{"n_kv_head": 2, "d_mlp": 320, "tie_embeddings": true, "init": "uniform", "init_std_down": 0.00433, "warmup_steps": 506, "decay_fraction": 0.522, "decay_shape": "linear", "batch_tokens": [16384, 32768, 65536, 131072], "seq_len": 256}
Each number is 128 + 24 x the weight over its row's rms, rounded and kept within 0 to 255. Layers, rows and columns count from 0. Numbers have three digits each. The size before them is the row's rms in percent of the matrix's.

# layer 7 MLP down (transposed), 320x128, rms 0.105, rows 10-46, columns 0-127
097:117131141111138112172146121112102162135089136149110131135139138075143115124127121125121114139111139097099145103161150119083120137128140123077148140091149116132115127103121107144144144093123124129131135164123125166092145110125140149122111162107115143081089109136162162177153116121091116147124131128083130170215146082082113099122115063149135109115123102114112120096146115162113149128129
115:133162107155159130118104147117147103125133129150144134123137137136084123068097099140125152157122127126127120110138148045137113153147120112127131158101155129148136111117113145141079096103071113162181121127133125150136099127142079105188136121098132108155128146138143082155143111116113112146131129122130100157102116122140106162127108109161171131117163188086106130127141100123112106102100
104:133072092136129110143136134114118102112143174112115150146085105152109125092116152116133186124126133145129107126154159111107139090143133099122124099142153138141112145172115111138086134119134127120116121129174101175159114161169153116100121184105134130143116154144174123164104139112133199152144121085096144176118103149106107118113128113096149113118122112100138113154130184127128116129159
096:137123155198132130089135121114097115155140139078118138091114115090143133075098164120135143154140111128144146147103152166134161177133086185130125096114142139160071159154086160098107117164127136127145131114131119107084110112147173140142132115099142114123100117121106115141146132118122129145150173127138102155135127125149092155140075113128138115095152084088126133132126123120115122123150
104:115094106145132109158129147126144128133152119188137138115128109084161147181176131102135146123121133138127137128140119161084112162179145108095155134159159122134157093094180128122148101132151121116122135142174120139109122109121186168151140130118116125106109125138147143149166122136152113135154149114122145078140097124152101130118160132126111106156159118178124134171172150083168115105126
106:105156121121172152096146079106107137127127147112126141102128116119120141177134109122129115099153095115082154089170099132125110147134096130124105111128104101138161102116158136144134127115109126136135101088096105145138096097105110111094122139173134145095154078120093133120115165155151141067162083117073142119118070168115139156109141140122132135116156077132123130112130142128123111152158
085:106114130169133133105139096125099198133110134112126118129170134145124123221136141142110137107134100140109111113131110143112166142144112120113123143127106116092085097108132143122121127141150195143135125114121111166093147146104143142109113139103128146128183158131080131141138141130123174139124158147139155045127135139121137086140129111148166112129162097096114134103138139163127146135128
095:103133141122112121128100156125082127121163121153107132151110122132163116063102115110130117101117106128105138143126140182118111127140110138153148137191142119124155106089122122165128133193117144116108163114131145126092101164109161132107156146114108150164127150112093138112125137143129153125093110149176140145114154137159130081140116127161076127152182115184164134145112105095125148120130
106:129114164127120116067170136142123140102119107129123158149121116138110149123183155191122138082106174097116196134110100121129129151129063118107145172145147122119103124095158149118148119117126092144122154114126130131134102138151145141138111128156145123146113107128108106122125158099163113118159141112132132118118106172112169140101128192148118126108150114146138156123098133104133086102174
094:099164146057147127110134141078113102163115129133128147155138146119138089110127154169147162113090139132113095146171157117113153127155148121180142127127148098114109121159136083101132180131126148108125130115105145103112097111142121095135145104114135115158163066168109137127170137098126125136104133131128100105112134150105126160109118165125120127095135076111117175122158132134082124149129
101:145121092107120145124107130194161143152166091147124134165172136091146144159136118155109177125123143171117135117116120095123139157117114130151102125092119095134156161160079127101145103121131138139096136148127117138104149131166166160104135133148130108118150101133124123143139122181125137143169108109163134083137125153159138117157157158164112098142099091141138116174160157137137109085155
097:143179137140141118139142138131132099142155182120154101079106111089120161148096094116095136127122123124140077122150121097097120130116114111131104136113127166141130102134122152089141134096108155150142101152136118115131159160098101128154121148103137118113118121116117100119182088142188151123109127104132130111183128177137097109140125073149075149133129133144099110126151120112154186150148
103:136152128121123119150172116133144111140147104152171142138155133099128137108122170141143111131145129127138153120102136132155138109146171079148074096161140100125151146083101169103146182137113137094128116132147121092115106157133148156088109141120120097092162139111107085164120100159102128141098093109164117105125112160144107199142129110094150122108172119131164122130148092120105127128114
102:135152136131182158130109142154127123109150114109146131078108196140130171209144124104138105128103115127131104137105148130126153128176083159143099135119122136101142131094133131178144123143108095087148144136112144088094116103126113143116106147161142124125148131125186142127144164128140153079130124106117114146133128132143121104167140127115129139101143155178145131136087110106155143122077
092:120178147099106119162136101109111082129124081142131130139108128157144124240098100122108099172108099131118122118150129150130112132153132151118109141157097152091137112139113122150120132093177123154109112160106115138100116131098127114091146127128114150133126118173147116107123134116138172142144136147138125154144130140172182127143140081095091122131147107139111149170113150142147128129152
089:112102130152142150107088116182154085152153152092115116113140133144104127055116092072133122116155117101093104148130137136109144131126097166141105117130102130162118178117108144125129110164141147144172188145115118150145125133163120091156117131125167117127136134127141087114119132184143140135136161153099126126140130123098134153139135092168160132134116178131103130142143157165133115131161
115:129124092154138124132122186111175116163116115156172134145128148139101138118128133127090124153130129130140106135144103122156106154106153102117159143180158120117121117127121144074122074064168130122072139142140122083125149133148152125141133110134141081099157155147141147116158143133124135159135096165138155085118157116136107127127120139114165118109160078116164142152112131112101075145111
099:092121129121139113118160175129120174162147125134097125138106135144139145080157139113136150063130140160121153140132126080154097121149159165122133097090105118154104138131134105145151096130118081136154090187108129086140146137162157140099114055157156118126121122123102112168136124135112110106161141145136125166117136112094115126113117108137148157162110140136109179117129115117156098142138
093:163190115138094130132114121113120139121109111119187093119094120120120156058110093125132144134126137143136118108161158137047113145161128127100106118096117147130137114149137108115132138169164140135125147106148147154111125144135132137109100142161157084155124125155143110144166116114142101120118148136065127123159112102064116138110094094116141133145143149144102157132155136115095142145164
097:134168145130115106097151153121124130120099144106118118082160157141104153201126125119112131145134154131125117161146117120098102088130126073125143105132131149133153121139179122123109132088145104171090121116174107133116121171090152107128086122174182162127108141131123088141124116136085119156135115139125153117114168142099143110110125142062105138110135104166124177124139137123098141132134
096:119103149128090160125136099107147125129128102120149120116139095136122162131160146149108154126122120188116089121154113156116088101133082111125125127093145161145126134120136145131128086094189154169122093134081157122114119132152177159141116128155142128129073135121126147160146113111124109146141158173110105133084136142122106115138105098139126123110110093194142128110144151152129156191131
106:103079097123114095190094079148127153111116199085143140147147111123127125122134120137124158139100136076172134121132135134123100114088158167124106094169157121114112131135138128157102106126125136162099164101142118122123184137113144133100138112145083128112169122102105132096104126146111133129117131154129152182100122142115114128170152106160164131126122111134138135076122135128134132155105
098:119146100122120151121125146111107107122123137146069084131178078099129165098157145130123115133109116159128121135122104148135102130125179153136124115091152150132156170152133132119086146137098131093131092110155154131121148150175118094168174124168116128106113100136096139121131123104116144147111114096120102141097098110120098108150108128109153091076111144116146132154120132175087155086161
098:095124142108081135145112106151139106114119143113121104169176121115136119242073118128141130142138103134158123128098143100106095111148153138156095152087127123153139138114164111128164122140100117119116132127107169142114114132097135143121102129085120122162118133138155146113155104138112122149166116138190120150111155124117116129097146104111145158109137103113164145129126108109109149166164
097:108123093154105132098105122112123150162143121144148099131107152148150134081094104164085135062138172058114144113141161142101121128087123147158127154125121111158115132114130136118179111097150105148128153140139208103126137143164152113145146096134134100076125137176142125136131158123119118133121139111148156141113123156113121146128186134111144145133115158147121126111118151109086119136127
099:096140146103129130102156115131089120143091077159128183152155104142124109140141102110134164134142144142139110122164123171093109136127138131114134097173120088119136164060163077119138147130137147132150099130156092129178122144154151110096165126091128128153137143122125154138098103095128128126121173114152145137118123148110137126109122098117104131083106123135155148149116088114114106066148
086:128128116131135109115124116114113158144074167158123181115135090122114130195107124100116173121133101163123141108125119113167159091119145104124102155135104090142113150134162129139083134120125133196145105181176139118150113116161133151125098159161126130118111143108138124139111126117144123112101146096115164128171107114142153121148093120145111150160146069134151156110119160143108142146155
099:136116169151124124165130140122146118162184145138088157131118133120165146141108151127154160069150140114169143103113127100116180137143125129190123127150112128120117118083149122117110118057124140169089092146118110101134129127129115179144113111119110096133151147149154129167155115125116092122187144103134172152155141120128118113106153126127141128109135080155144125148164124144108144102135
099:093126140107099101120165082108136130183146127108147119111138128128115156180140122134125144156141119132126082127116134170117168136114136130118164150115178108117139137114111133154112161145102160122188120112162102157110174151135103127126139132105141156171124118136156114175129151116138124197077126122125142128106155134139107108140149106125052153133156099142145119114149136092128126097106
105:093128111118179128144104103122150121145156112130152132129142111113140135105166147163127144118119143149099118097092096147110132126110162141134139115127133124133049162101124064160154133150152098136136126159158074143175121130139132111142112123122122098135151154083097119118125091128166109106126109163148107142097122119109152119174116094128127126185125181151132119121092121117087131151094
101:102115172131141093147105033106105134167165123142119108144101102097148141110156100111128131059148160146088129126122150127158134107119111153158175136113136125180125117114127121133146135129150122155131089098140121073171121115132113116112164143141119091124153140096105128128088147158090148096130139129147141119113138115141162151128133109149088138135151158143139144128088100130113108139129
102:118097117104137107077158104089129146126101123159073108127125119104127131116107155160118078146131092122114182097145082101125110115134108103098097141135132098107151157125115116144158136170142161130085125136118118119116154114142104165132123151085109121115123122113099149139130125123121075131156177105102124091087110150121093125160123109128105180111153137119166146102112122150176150108107
107:145151136113101162147133146137154160106103102133146115081135115144124109151145107087071125145132152180159164144140182133131160152085094105118114142113165099097140122138096180066124121095122171136124146116134122112100137105125124091150140145111140158128119119152127148141107157105135176136141154129123081112145108119109150115130125160130106133099135142138164165072166137103137137116126
100:157135145136130135143156164155132086107104163098175106127116117065140135189121118137131143134143119105104130150131145135127133155114093113121117111103123124112131122133129119142108094160128146133168114095163081132094097111135106134160143090101146139175134158126115125140137129162139132101152136157101113126150187127147101115113097119103065097134184163102098131129144167137088151145108
090:161120142126144114136153129162153114121133115103141137131152117143160145226152138133145163148183139164114133101133120143154115140139133124145121118100131109151144134128133180142131104162107117110094117089095135125138106095188149142117140109085133087130125140118102150134154130110122187113141110143144115115109130135119149104115072158133130072109124101168110144156103170125097103143132
100:078126145133155173144131104134128130156136115102110162115127172100093104084126154108129113086160129143102160129131125138134135138068119135115140111130124122145145173149106117140124125109119150112114139118132117119134105090092100138148124146105138126073103108109121167140109125127109157192163126089118112170151118173128092124117143133125061098178121085116134140111150154154126153141166
081:105095159108132110095115135157128150099128119104120109145129119125128137043175123109095146092131113100111143163112151137151139179101138161105115125155077095162102097157121128161135203130159118112111144146111122118125139179121122133091129124157123115114131125088151122120144121126113102107162104126121100123061134126106126169148121081150131128146126147124146115123145122134106138164156
# layer 7 MLP gate, 320x128, rms 0.11, rows 11-46, columns 0-127
102:110094141128137111150103122109088132130080084165117136137111111089081083117123095081095105106148116121131135105111142183108103123121102109125166130139093158161101131131138136129158156192132131160188129137116154167148164111166143101096176143147127114120144091129141120133125101119172156128138111141144111147160127128100110138134098130116128130092152124113140120119114137077124131095141
096:152112150116129130092181152120077126152110122141090157144128130134167130110148089119141117128144097140129091116155105126117119159179179161119125135105084117156096145138084120149161120150144099096115134084137128163109139145093152135147159090128123103150135105121103179134126162134118148111155092141109120113116128133118138149114109167092129110139103089152164111158149077105107090130116
097:136155129141136171144100170091110136100118160131064165126134123105141140116075189140193140158108122112195099124115118097155089114115154094099131114117101129100100129126151149158111171165107140150147135114141134136155158134123095092130116135128142132114094085079114120134139084121133133120115116125106138117139100125116132121156120143111107137150138139140159118134092096120137137157163
104:160105148159161139150098140091120136136155104134114142124122147136151120089144148112129129084146089136095091170090134075089091079092114142153102176139140114158121122111125146119146120119144100117182105118132128125142085118099157116139128160111168114123132112176115115134131124145147144139101155172130107139149153123119100162129143166154109113129091128186119133104159136107163146102112
098:126128095121137102124102142138134143141098082098066105116106121123134106104165106124112151165106125139167138123145133152112140118133133161158170107105106138124109166148115123132159106138106124156147112094101161176098130145179161115136118079073175091132100120120149151113139133148115141135109139144121143178142092145103122151086154125137107104130114126079098138156127111127082125109088
097:187143133140097147122173139092118140150098145186134113157154102165126119129130127088122153155107120131121143097121144110136122096148112135152093105094116129101106129075095107133128145152109140155139116088121134156143148145146091170113125100101161151135136158089101109138118141145140142124123170138144091185121140087115140130125162083093131152162127137146145148142083165164135155129111
087:079129120116129126162135155101115127121136147122121137122146065124133082105097071104132139157111143094115116119102101146083098134149124113180130124175137104146133109161125153146145154155143110129072127097136124133109144109098141125060141173079120168108126162152070127114146174123160133089124123132105115134136144134125120090140142122137142147129150120136155164140111100095142132139119
104:163111131137143149148128133124154098089090103113136131123152114132165085093128126130124096155143141111158148168115136121130150093105128145147147130151113169123143172135119114113138149163106073087144159138148147169173157169129117092086141074143125129118135100118146101124074140149103176112113117097090107124113112093117159171125171128098157143162140143111123144163137116116113122118137
102:164116095136130136181162119142099112139166161129175145154108110157121136149159152120111131114100103123098143074147171126138111117120102099137115083165144152101144156102118110142089166134100144158148139139132187084145131160104086143132109122121140171151125122103170124129129155137102091108129131131137116122109128111128154127136149128116098124152124098162152147117084110140102168181109
098:152145144098159113112103136108136161149092138138168112127125145137101118130150132135128075154083119095105156105128128129116131088128127135140169142191100136122122143109165159114146108149152130144104093096075146157151114110135148121107132120109165156175146103104160132098147169146133115110125152115168096189160112143141109158120138111119105147150132147137139101096169082144156159138117
095:103088120084143118130117107143122130180125127159112153165132145093117115104119102109110153158133160142103143097112115110103111091097137131081119141144136125101139108123118143151125159124087124161130116112165139152152148121076126128119141063120130153150123115135146163138138117138130107183161078152133092138091184122140179173169084116142156111129139139137133128123090129157143115132144
105:129145091094147135117136162134112141115115111160125134122091099109159154109096157154148124084068119134111116101101113098094155112151148150170129142098109112146100165097132104123130136126101155130151137144105182160099180116096077089120153090136103178149122108158114117158129096153131138079119141115120150154104111121082110113112117155148093140142096127137130153118120125107132099135131
103:102098098170113097124107125078148131180112126131119093192072106133135095120120169138137147129130105121144110110123121132154097150116116146126156114144145127119104147140146103141187166149144118161117109120140122109172103118130115102102142102137102088133145114145136177130126072125106120119107115109150178170113130126087127177117121122112113130115128103134139146118194111107141133165143
093:116095122110144140116145127180126144098136099159118114150076142156127148125162157134167138104151122130127148150126130127160096135125131181123155086147130146165115143121131153123144135143110079137120149135118095113109151105113107138145112179130122129136160115122142175158134149129186115133073111147110069159147164177118098121097136169114117136141080093145115114146178126106128106134146
101:133129136130156145146143090102116154112113128126113166108111118121060094118149166068121137135134134145099119185112156084132122172102115152111171127139146092115119122126155144147131172129093146095145147110155068133094160130133128109099155135121118128148132109118129115138146075138107094128160132164128087116097132110138104141113121121147127174152107097164143108108115096112149100104164
110:122141162094139180135207118108115127094082131126125201133119115120105156078136134132126110106133156076138120158131121129090066136131108165158138105117105129141159147109138109104137142171133119148092145115130125123129124120129135137161127149147110158162129087108177122123112143093140137114132099115098124126113115114115128153186131153150155097143100104159158112125099139156112119120115
096:135098107144114125130070152121147114139115116141129134091176087158105105127120133111097145118137093125111134147131122158129154082134086111152078150124157111138170107168113115137100127100120120156098151113118132140124109139107128112145165112151121113142183153134116137136109129181103143072101129140130075140134108145121149110122080162142126082121069093157135107112119117079110156134120
090:129131115121146128136162118142146080117096142099144079133118106134121151123139088109111149128107112129111146106155195141136080132127167122183130169106119086160106124155129143149125105137115132151125134098118126153148095182079154117118118163127127095154108144161144112138122113151153137129132166088115114085111117177109098118141123132169139154122154157096140153136129105076139167106149
103:095156138117150144165132093107118168109098148111118107126146169119135110103160091125126157137176074106159101182091116092131155145085119113117171088099113157117076160116137117103123153141120126142110150177110134126124113132104138107125129099146139129157162131110132188131149129164123127121104117087129106121116100165096126120134131108157146129158156139135122112151130110142177109091112
095:157152130110102117132099152132170140162122118090111113096121164156149112119100133134122112084101144116114111178111116105131108118146137132106132143113094119169120154143165143122181159134097152138116119159145130170111144131105165137110149090073076126155129119192110148108128131134120122105101123121141129129132127142086148134117077134121156124124190147100099164104133148124090118136079
107:128140145145109145123131148143151114155087073141166121130135164152136133098134182121150137116127138083137143099087078088137095101105141104121134090099140109112101101110112145130213115153078093122133131135131156156106130096143109088134120121111103135162148119171171129131162136109126119109113134134137124078139144131139152128120094115123134112147126124143120159066122109134156111095122
094:143131116126138158128077157135158135134172143093136109124118140101140120106086146108165051134135119126096138133128115131106116141127155103122125143084141106128059144087137121085126134136121117131173147129141144151145139133130121124170138180136168173135142160162095170133174163135136090126122148104175137115153112113107112090092158133129141106108112137150150122146143119079134120147120
097:119129112156122149101184118102123141139099143156115127150115090149100128117124113110127125158119122116112155105143117180140152156096146104108131140109145146115136102127139151112126163152141112163112126126137081120122154138137164102088189122191085116131130118164113157171108089127166142132103146120122103103122133163153107148149128081154158112103137139164139152131162101087142143079171
108:079148095132143162119135175160140109126140091133147117171098129161147139110107119113140132119165160078149109149077130152131155122086123157097135173089157121113168086107157150109129100150137094130137127146118142149107123116150140133119140126129107162163140127131140149158113123100130154098098150108183121156119141082141158162120085145117123129140118104124147116129116145124088078129178
097:103127181157137115126168164153093088140114136126097144170112123122110144125087138124099130144134076097143159129105138131095136159115132099106134144124105069141122106113097123144131143171167129166146100124157127122129141116122148152155131166140114106167133099112096097089140095132112108173141109163119147110132131132143097147127124155150124135125080121176106116128152166099165186142127
103:123102150122161177097111179173145090121138125118108126142119120141111133119182154126111146122143135121109120122090137069125090134153140155124130130124122128135182104074138123138085136118109063146154164086108130124108096131123139139159125112141122151128101126121121115127121147135095103096148117125091136135096147097126172125155136132113066141181144134165109078140122113130090126118140
093:134116105116117133110139152095119087143134138122074119107122146173137119106107156108111123100121123115123090123101158124117128124153098168106108111093116135118143124172166121107111127165146136120118154183138105105087117124126163098157103119119122131116132136062130130116152120118124086115136100151091068142092134161087157073104098090119158117121112164131120077129134114095152098117117
092:112131087131190112110111158113153131113108153136090131154143141132140129110106141175192115130092140151095143156081136161117121128146094153159131132122140156138138175110136157106163154184102150117145138166085141113137149107114128116143210096133097115114148135159121089125132141132110122136104103163135131152162122140133172105141125129155096141132119160137109141111108151100149145133115
105:152091109162152110129126154160155162161117112132133138150123160213134112119096092151123109144119097122109131144153087100136149162167124123064102169085130148118158126098136109092136123166141124147111169124101157125079172141133162153135122143136119141111145112092145114094133193133122162125131112123125097139152147127129082149130114149149141144119113128118102108126104122125154108129122
100:130140162155157134120085092144099137140137128152131144125113128138101121117142089133065134082174151110093110172119112148127140151102110109126176086141112120160120147126113116128111122124113121152148123128135099084174126177145132100119176156128140092111171157082168149109103123137150092097105140132136066111144122131157136148142135109130107138139134138140163162118115088096092145129125
096:122124156145171114100107203121106130115131097146150151108075133103124107125133121167125107176127116108068168150126129119107115133141141134086147145132133112178147150135123097148089142180117108128171136135128161120134110115120133155145131145048155107135117150136100165140105129132128133132147116140136098155126135148138107131137156143066140104136096150105109158147129114151169134125099
111:151131160145102159106113167134124105084119124093130133089114170182139130100159132121113109130104125096142143120144089113095117174128105101127169096106125166167123124099102101150141140122118135171156162076083148106113157108142126083174181071147123142119129152122132122147146136165136117128091113107152103151121136140106148145140109114136131146118093179136140132112139105131142148113139
099:153121134120186111117099161164145134126131100125159090109094123139079113100136137126096141085136105120135119101100135136115099072147161140166124138127110107146142123174173099125126122165123102116133157092124134130144130110077115119128133151132116104099185068126135154121126112165143110082148124126123122139105150124139107170119097114111179111107102134155118134134149103100146069146134
096:125153177125167123136120120077143100111128111122117141123096126122162050137133106131107116114084109122093115139161111105145128104129107143062120106138089095105130154126134112113108153193166150144151168144105111137119105142127194147094112099121082118108127136099146149112139118130122103120097137150123134109136155154170132155165112146113120123146099158113136112122124128162163111152141
101:139099153138147171150142143147118087129125141076116135078088116155123148115130151141084135123127115119163110156113114146153123140110112169141142165160102127141142114153102119125117127144153088111122118075120091103154124120126152072133098143093154084137134141046131149156116127138139114141120091144167111118113156117125150139112102114120130085117096142157134136104129101110161121094077
104:119153147156157139118154145129160117125104122123119173109085100109134120117153136140148107106099113125118090162127114079164114092122161135105121093127134131109110109132096078102165144119107095121147137181134108132137113184126109137086163158135110133065132084120096111124131131127156101106104131133161116176139177122104146099145098117101135153129094128132112125167119068130123133106134
# layer 7 MLP up, 320x128, rms 0.108, rows 11-46, columns 0-127
108:091129112103095168111122071085151145166100131151133122145152093123148124127118129112099161118133120150112116123169129091155101148114140165161099120124128165127121158123104145143155146125124113158134102086182142132124142112074117084128106107145148117128135148169129078136155108114129166136156115095134109142095134156086115115116111102125162154090178158106144128124110078145134109155117
094:118085068107138112088176109148096138107144097154125141112134148154141121123135157115128150099117125146124119130122166126139150120153149103094130120118101154100124186107143131161107139131134120124168103103124136144149101169159102137139141107144155122159093157170145155116145138139125178126117131135110155126098061123107117090098134105117194170141158156122095159141136120123160132099143
093:185133098093107130076129105127059132175123106147137106102111127091137150108125158154140087127087075145110134132120123144129154153148083127096151116132136117152155133160102122093125113134145102126152128145153152118132114111090134068162158137125105114129135107135121117076103156117123131125097131104146138149117154143156130155131141132141171096130145103104156131150132131092167144090172
104:126119169162105115129143143177136116177147147119141134161118172123113150121100143074168146126114085112110139126148123120136123075124145145165150107114129170126121119138145157115125087113151125058129094158119137076117131116119130096130167099122149119134128128119158127134116122112151181099153088162134121121107132099118118146126133146163138148138109155140091165165136127154159062140114
102:131162093120146083141134104096126116112128156137104114141128121171119078131129126191131096153117141115092122140136106114163113142129159134130114150122106086122132131133112068120152116149126091130155141105069129108116111177133130134106155137132131146112120133099146147105114145158127126132100131147117121119143114095106118105172161071155173163156092105121092081128135122131099068120163
095:179140115140103127126121197169127107169129119117189086121136103175138100129151120127102134128116161140079107153123137097142103094160110141118172102101159097132079142097114114095103125159143120133090142134102082154122118142128136172115126122108164100146139137099105094094116150152126152141116141098168109138149118153145122131142122115113128124155113152170111096110132126167144133119140
103:151119116129143127132110138211156163156109102173127145119143121079089154106139108099118106107119128151148110154119101096141162114118125142137147131059119114136115126119096090142172113119105128150113187161112113113143117112127141157126128119163132094148098104099123141156089143110088175095108107118124129146167144123131156138133146141153081102155139090114134106107134110089121112135134
101:121130126110128131109158141138103140141127169122095125172090148113098115135142146110153104145122139101106157107118090119156127133093104098082117109125149124155130112183115129124127074118164140109120124152105128112134103170152170113151138103142159128186157148161139142156148172179123136142126143166156139120143108138148113107100152147127161169138113083138116172106151163168126151096096
091:128140159147097114152121127132188151077120111125117121100113143146084143129127162080102142103162105109115140137155141148158104137087086144136141158145132100114146135124124154179176159116144108105170118145096101124115129111141155156128156146144153166119121126097064118128153110115122113120111123116104116100123132092134135132184129091141156106139144144166145092148098146147162169102137
097:139138126085130080144093155082077128112098136128116089083112109123156093124106083122127091097137112102089142123144136102117104134145140137149083122147126138138120159128164131156139114111116147172089098137131101121148126111092081136144117160121130144134139122111136129122086170122097134128126097107082152127129153145099162110122107118057139146117104108127114158122129106154084160166120
095:078123146162122103140135145163120118153158128123129151131096149128162133135129109178133157132118174119160121098132157127094093086119171165100086157130133128130119099125123152132133098104112160126105126145139066127140144177130097103167145099110114147110115145162140100167133095132149087151135141106121131098123105106137111165163114107133154123138138086102077157137118115166128098135168
100:142115130140100083067118088085111168130090133125167093149115098173129105124134108104167179172116121127145137083140086144142102115079118116130129121129115126140112103068171134101136134157140148114107133134115118104150132117169156146144120138071110136113138129154095138106130186125143154088116165132134092126158104138134144125128158103133117125121138126135170127129104155138112139149120
095:105166171093129128118127150119089147159090121127158146154068113115100164135166150146099119137143133144118171091146098135132134147159108120118143157130112131114114127138147141112132129120168100147145105059129097126137147119122156150075134120136135136112143157113104152121125153125115148189153104152100123105145112116126092142117147152210156152114107123122138092128144114108098152124084
107:111153121099130168122138157137118148102138137137139154138109159132115155155092134143114126126155123111131131163109089141156135093110087160093150074178116117126102138105119138119125138106125139164115103096108096134121115107132109145104115139146165109155112139093160144163152191104162120170102157134105109138146150185147112156132148159145151136163095100077134142081162158127125141110142
108:157128157130086154104099131164186149147124116096169119104151113152151116115130116181149103108173124110143122089133109105147151145155102064128133158112109178134175119088104139121116101142168146158177136134117151130129130099147127150137138180148119120099140142127125163151138125152126165114096144119156143107135109092134167173126090132122151131109136149114141126098152143123120122163112
109:175132144167127170123121107121150167135128105142136163102102137121098127121165129095126130090127147133145108071115121117143100119112134155122090130125181145108101127093133150157117091164157127075160106094130125163130145145113111107170105163130102138080152132124164164103134141137094130159120172153097181127124149147145103136138092133131115127117150109126169114117123137124099088102159
096:107135092101131148117146132126126196137099115146124130120096127149146146116114127132079096143079117133168096132108170101162145148122131127143157135157101099118111148115128162082100117119112171133138134079146187151139155108117106148158134114172105176117132106124122143137128115128127077143155130101119108111129169109173145164143103168104121133118174100136144139164119103134138119095152
093:130105120124129122122165116142099083151160113118132122148132121123095135114106134190112104137132124120107105165100129125149123178124135137131148111136074088130078112098145134147112156152116115137151135100121154131158109122093132148168139153062109136099149145138144111191101146115142173109143108121136110140093151182146137118112115129150179125116090098180160128138135130142165153113103
097:117135137105111144140152137071088109107114176118088108098136089148145157136126078113154141109165118099112144133116146147103170144171097107104141130167125110148108146105112167130116131103094109133121143102122120149091119131083156149145146072165104151107103145151124114167088132154125140137128123106121141097107136148120169105120128107095135137087152120166175120125160121150172127141111
093:121123134110101122139125110103155096117121137083151146134143094148106136138134186131109068150132138175081128118139114137164120145122099092105122144081123150137153144115099095107134112146127147096139110133154149152133118116125127107110149143073097140107067157147167150163135093113099129171156155102108147139154115127129148121122157111155124109119075085117084104112146134144110144165152
098:132149118127123107127118146151121131126106136108168144140162117115074120140136107169182145130119107124167157179123100111171098162141152102167153157169172116149131106118158096123132111128119161135150117154134111138137130127143173125156144157139098134126124091141144095133162086155116145118101103083124117122174153161098131127132129129134146101093140143166137150118132179181155141087109
100:131103142165097133142124119101079138117100102134083111127123166129124143127159137184174141142185127159165177163136139131161126142137120123141126129117138171143134102108099134113092139122109155158127142121119091138123147113100123085102091132123161124113134072114135100171122122140109124125103102153098204138130142086176147111130105139109162117131113140159093162133121138142107132124135
101:133126187114106144108138157102132136140113123139143116131122116106132154139106144120114118172113131115048155137137105152172148161094104147109170093150134142132107117127116130144113125078075163138098124172107141096112116123167119132120140098142166195101116143174145143113120120116150116115118088118103121137116134168136144096166128138133116099129114185141095164102155111133123129100138
100:171082173168173090135168122118130102124142139163064144097128117120144106132118118133142093105140139169116119140106133115172119114121132143125135123136127108138134141185110137059154129144120163101144136113148104130101138124124145168147113083127135141090132122134074112150167128153145100138141104188102151109123118115113138095127144146132139134088100159143107105158176148112128123141122
095:123111149141106098137172170157103161149126117130117118102121165163185168124171135137128149098080153112104112081127109136163140136153122136104157126099091149132168117097138133147142153141174120087134173131094108179127117136137099139136131146102151156105096173111133156109101163100165115131145110141160162100123118127125163157116139126122172113129116120128136123144132133095147174133124
096:133078139142155123147135096132118114122142145104130127083160117134121175136099088110118116127123143117068166134081119085134120147144157091138108104136110149134135147120152136154079190125131147161157158108157159114147100129101096124161122132148131137145110147136116142154127176106122120096184127126082124126124147141137096132130171109124111148137160128169145103114150103195132105116115
098:109134107102110139117117134120174136089153127123104151109157113128116088124139120075103113170110142132103127132138117149143130127136107130136109158168112102110127106150128110122121067139127143102147142149096165114142121109126122110180127094171136120153145137134145088122165158147126115136139149152117180144078142126160156100089152139057121138143116128148181119110095093094083160108148
101:128127119142150136137111169115140110142075188173071142118120082125114180151085121137143125124118144134122103142152086146124137140102138121141132120131151153081113135088132095121111134137125090130159157131160117117087120134127109139117126114135124101105153142130138112129158114102110122153165155125126169124177149107130119090153115140121085076094100136169183125099120142115105137123073
105:094145118130137110157162135163116152096115127155134128136122105154051128136123144111132140115127128164124082107129138104156138097118106153147092114163142167149154132150111119150156181143138118141142155174167146079113143162171109172142164153128119131159117175144119145122156134138133103110132126128154144136132119119083107109129126130113120138081167132141165123160077098104174129105122
106:120085112122126129078115181094134124084087139104137155136155150131131077133148145110148127118100097118191195129125132167141106134143111129165096134111133149139106121118130171090156116145136095086105138118084121133130136138162132132111097095155104160121135104139149135133130132127121130148101101123096116156128111125114133172137108161102141129078079123135156109146134166117154166106148
103:118110115197138108109149126146128106171131136115158140106136159138107124132110134148101137113138118139126136113107096147151134130084144091122095131155144140097119085074057189127132116137113137094105121122140128118150111061172099128129133133120126145105115088164152146174125120104118137127127116157106100105130101086107109114153135128141136105105160153096150090082130138105163114124143
107:129070145150132156138102094155109133142170137129119086153110121145132126132158124113118134144103139124113138075100135115170139146102100124143145177079133115159155147139133149086149139122116139098180132153112130113150147131160146079156119159170143136160120146147178106136114167104117168125122151122122067149115136143103152131125147146107125128096117148131131152110168135182095108112165
101:167104124130136136104122118141107128121128136088150117095162145102109096140141130132068135108139100117117154121119109161120134102112171132125128123109094110140134178148115159136102135148110121161127182106143120174112064133073113145131141154143115129137110123089207152173121117106134082115153113091092135136139136181087131109129131109108126114145122115115136130135134117102156087162142
100:117101154089143129156100149072171137101133126132101107131131131117130115141150132084106141171109101141150146093136127134143103122118122143154117119137126130108185096149126098115082144168127109138114132095119123134151084139145149121170107140154081090105100129134116131107119091089160119115137081097116106163120139176131129102140123124111124129145148143136100164141069113166085150178143
098:105136094104163126153074108139119133118135108163111148143118130160097088125118148126115121102101103113093199132123136133157108126122112143096100138115134149093131114112118158109088091143095143144139102110155161086107178114165143141137158130131131118115169143098097127109154167119121134118146136121118104092119088141153110168091192159137137142119108120104131097127147098166146122147168
106:132085094109101128137130126166117143120162116117146145121162182142131104120117116103143147105157128120122158066127141144120122130122076136148086156124119113155148180115161150111118086119139144138140138079124123138108128083147132096148101126104124089125148136169178141144158176115123101165113121131142153112167103111109120161091107135126123151123171137121143153128123193116130124179137